python train.py --d_model=128 --n_head=4 --head_dim=32 --vocab_size=3031 --norm_eps=1e-06 --rope_fraction=1.0 --attn_scale=0.177 --tie_embeddings=false --init="uniform" --optimizer="soap_variant" --weight_decay=0.039 --doc_mask=true
Each number is 128 + 24 x the weight over the matrix's rms, rounded and kept within 0 to 255. Layers, rows and columns count from 0. Numbers have three digits each.

# layer 5 MLP gate, 320x128, rms 0.226, rows 34-48, columns 0-63
131158122122117101132159148181154115107109077121122148107121108092127151157116128131106153079160105122132145130129112083123135159142143203126097203149104155128144138163102112123053118143103153
150155110134141059160132127136203133127119110105160111166131110176115157114119135120105121137139081131139151082117110116122135071134134179133124113154118146107137127144123146103075175117130147
149139126117145124138117108096143172122138117124146130118121170063124091101134148114125101120173169183162138160176133138126137130157113180154153140133109123149182104131091101131146109130143145
130083107098115142158134152122134093135112143145148138141140149136129147103136130133148170117102104132122140134113091174098125143120116118134090117128112133127160196130110117085117135162180141
161145095161141109117157108138127115153177100113113125127120151127138126156092204145082153111154097114051127149152116120111147120139141134156120118130133135134149133150133126109137101120153142
136151151101109148191158138135123114126109147140127104123143175133151107140132144163122100103131118144095175110135133090105068168121148152124112101098121124091122132148134152116124126143123118
101079170134172130118149116134104141163138138124095127130124115140116098092113138105162165133115125115110123114146156148141124146122080137123134140138158108115125136171096078130139173149143111
097133112139105073120115096127121141115158101137089132159124127165121144149105156129101124126137145088136174134073136138152119103130164134125145152140091172146121183083104111137166137121130121
105152120099147142131152139152140143114176141122128116115138131112122106127109100125124135091137124100114143105129101169182089129109178116140104112166132138181116106150097093083110090130109169
110141096130127126115128133132105165127142127113122151112173106103178148139103109117100148160138133135144163176121103117107108144140082111140102112168140124122143129149104108145130125169104148
125095127121110114124109134152157166138122117188140140175197116169111122146104150141130063181123120111142189136122142139115112075147085169132107134149148122136112090144183166127110163145138133
098145133100182138131114150121132120143144123141133130114136131117133155096123123128129123117116104113134176142150089155148138103141145105121144140094150141112136101120099108128150142117086101
133117113130138131111134138139075136127142169119131128107082102086119176107101129132117138124118145156129178123141132115108118182162169158131086117153126153122152151108146125130153057096103106
139141131098161159154126173131113130130138114123112109139133121154051184140138137126161135134146142120145141104099110169143185158119136153143131074155094111107138099155125122110161115143126143
130123121129111176124153140128138129113111116113129156141118141126124111156133143128104153138127126111168163124125111130155121166081156109132121123162137098140116104139101132122133121171138129
# layer 5 MLP up, 320x128, rms 0.218, rows 34-47, columns 0-63
157092159102177114125155119200151132145124134125121158111174156129162110152161103194093129119160197107171076150163109075152143087136119146145170135114146128179127123152125120122091125105160168
103148128114120112113126094119081102141124144155117138111135120085155121091114115120179133109159145130106115139126135144114097143138125112115140147133143118138132083081143152153143124130128088
142117112151160122081138135137159103097184113122121140139123130102115127132121116094127086135090104098110112139172118136129156090138122137158125132116127167125114137182156126106117154131180144
105107166123141103095089119138105106134136085192125089139097135150073123090160136144144103193152101173114126130114106150142129092118125145114154124127132152108154127111079166123129169155161134
137139096147065163117134130168154099134141115124114119151130102171156124181142128127081148106121172144150134122168132097119130126124098132124099101126116124144120122119179087133114090127132099
112076101158144099109137121156119172112132110112117075138109086135121126143134121119109108151129129111185111120133132161156139130117121068121123125159096153165148126111118087108127129134153120
120145093157115115122144173152148157113107119118125145131104150125154114134139161131119091104153123161126113109102098133112128125150156094131151081149114135115123116133151129125090080079146110
144108129126095155142121136123073120124128119137120117086109140121107165136144134129125139109130106134082134112142126128110077176117159152130129183158149148126110158129139108194172093091107131
123119131147153099137150161135135099182131122086182190140117136112158116104147142146163157141154141186119110099101094104112123115149115138135134137155128121106117133072177157147120089084123112
158096139155122149114127087123138170103158147160092142140141133115127159135088114096144114111104105100091107165134099136093130134093142140128120156125101213072113158087114144131107158106124123
065129132153148145111141168086119130111102132128155147106081101113160142129195133135097128131130079161120144153150105161139153142111073040121144112129149153119123102140110153082142086105167108
119133142106141107127126168110152107126122146131111136134138137154107121133149144158146140111104105123104162117119096148171175120087155095101109111099115127125107118140101104134135155114139114
132142160164119101113113128126132143193177110110118135118099191136073093127157149147125132106115100130099126136100076169094115089163146113167143159140157118117166108138087112142168140144123108
143119139137089114110123131076136104144158136170183151102111146118113103146159156145121118137121093183134154126153079111134059141154098107130142138111132095142087111074146116147132149121153145
# layer 5 MLP down (transposed), 320x128, rms 0.197, rows 34-47, columns 0-63
115124143121108114109116114087120142123122075152147113191126083117117096124131088125085112137123137141126106112116102189115151141172137134151134118106086127124118128108134147084127172113139174
138109161164149108184112123111170114113133150136099159181172127111160144134083120120099125119162115154102125104128136124142110127143112142163125124139128157125089118139116126122115136136128122
128127137151153138127130104092150133109111079138179091124140099073156115162143113123114115115132114139080126128145119180153129112116173137102114141145163137129178117091072093147134122111155134
111154154124099150126118151140140097133104083110116145117114133117131158112120090124140172105125132112111131171124163099136143105153145092126173113109120111103091121148121090139149146157140148
184155147154151142104136149159071117084143131125174119154139093157120151160136104140055147135098127168098128095143153123104136147123140143128121063124152168108088102140158135148142125122134143
111138105108141093139149189101151161111144109129141088096116147108089084121104125095101136128141144134126120102080116130122160138100138117136101097118124164124115185129144144113149116145159153
121157113185152121104163184140118069122141098140152169107120158149147144142150169169153143102130134134118096130125133100145119098158098143157126114101138148122143106132120129093123125121085086
142122137136170140136202097153108140109102127140143123138127105134120109090172136126146159132070101141099112143155127116087113147161127108119145149142110128126094102130112177143114150167119122
122154145105179115149146136175128119120171132101148131101110123118100111128086121094121139094129172132082174097141111141129143083141127120102181129097107131152148122145147144086109119175137143
135105115155122137126094133152155125130154154121085117147129172105105136155108122136152091116120161117101086100114137124116156184116132151059160150139140138100124121118125141070154069121098124
106157111129136118192145149141125117123125047100144118127174130112111068146156132154150145100102129134128118163138115119145114170162135139150153075101147146102114157125142168116104163138151087
146118091128082146144139122159120162110084124124100060162135086133102109148106151115127126116131161129109103126119135119132143151122145092103106134110128079153134147121127139132098159150176155
129159147101153152120134148113112149144138069112132106129147126087108109148130118123117140140117146131135116138132134111103095112151125151143134192132098123070133158168081090068093092117086112
124099103100106098137116110092127109128119142142091142091118111122131080136167115119141116122170099092144149137105054108148144114103092132123147135127157110135090151098158129126119063137134138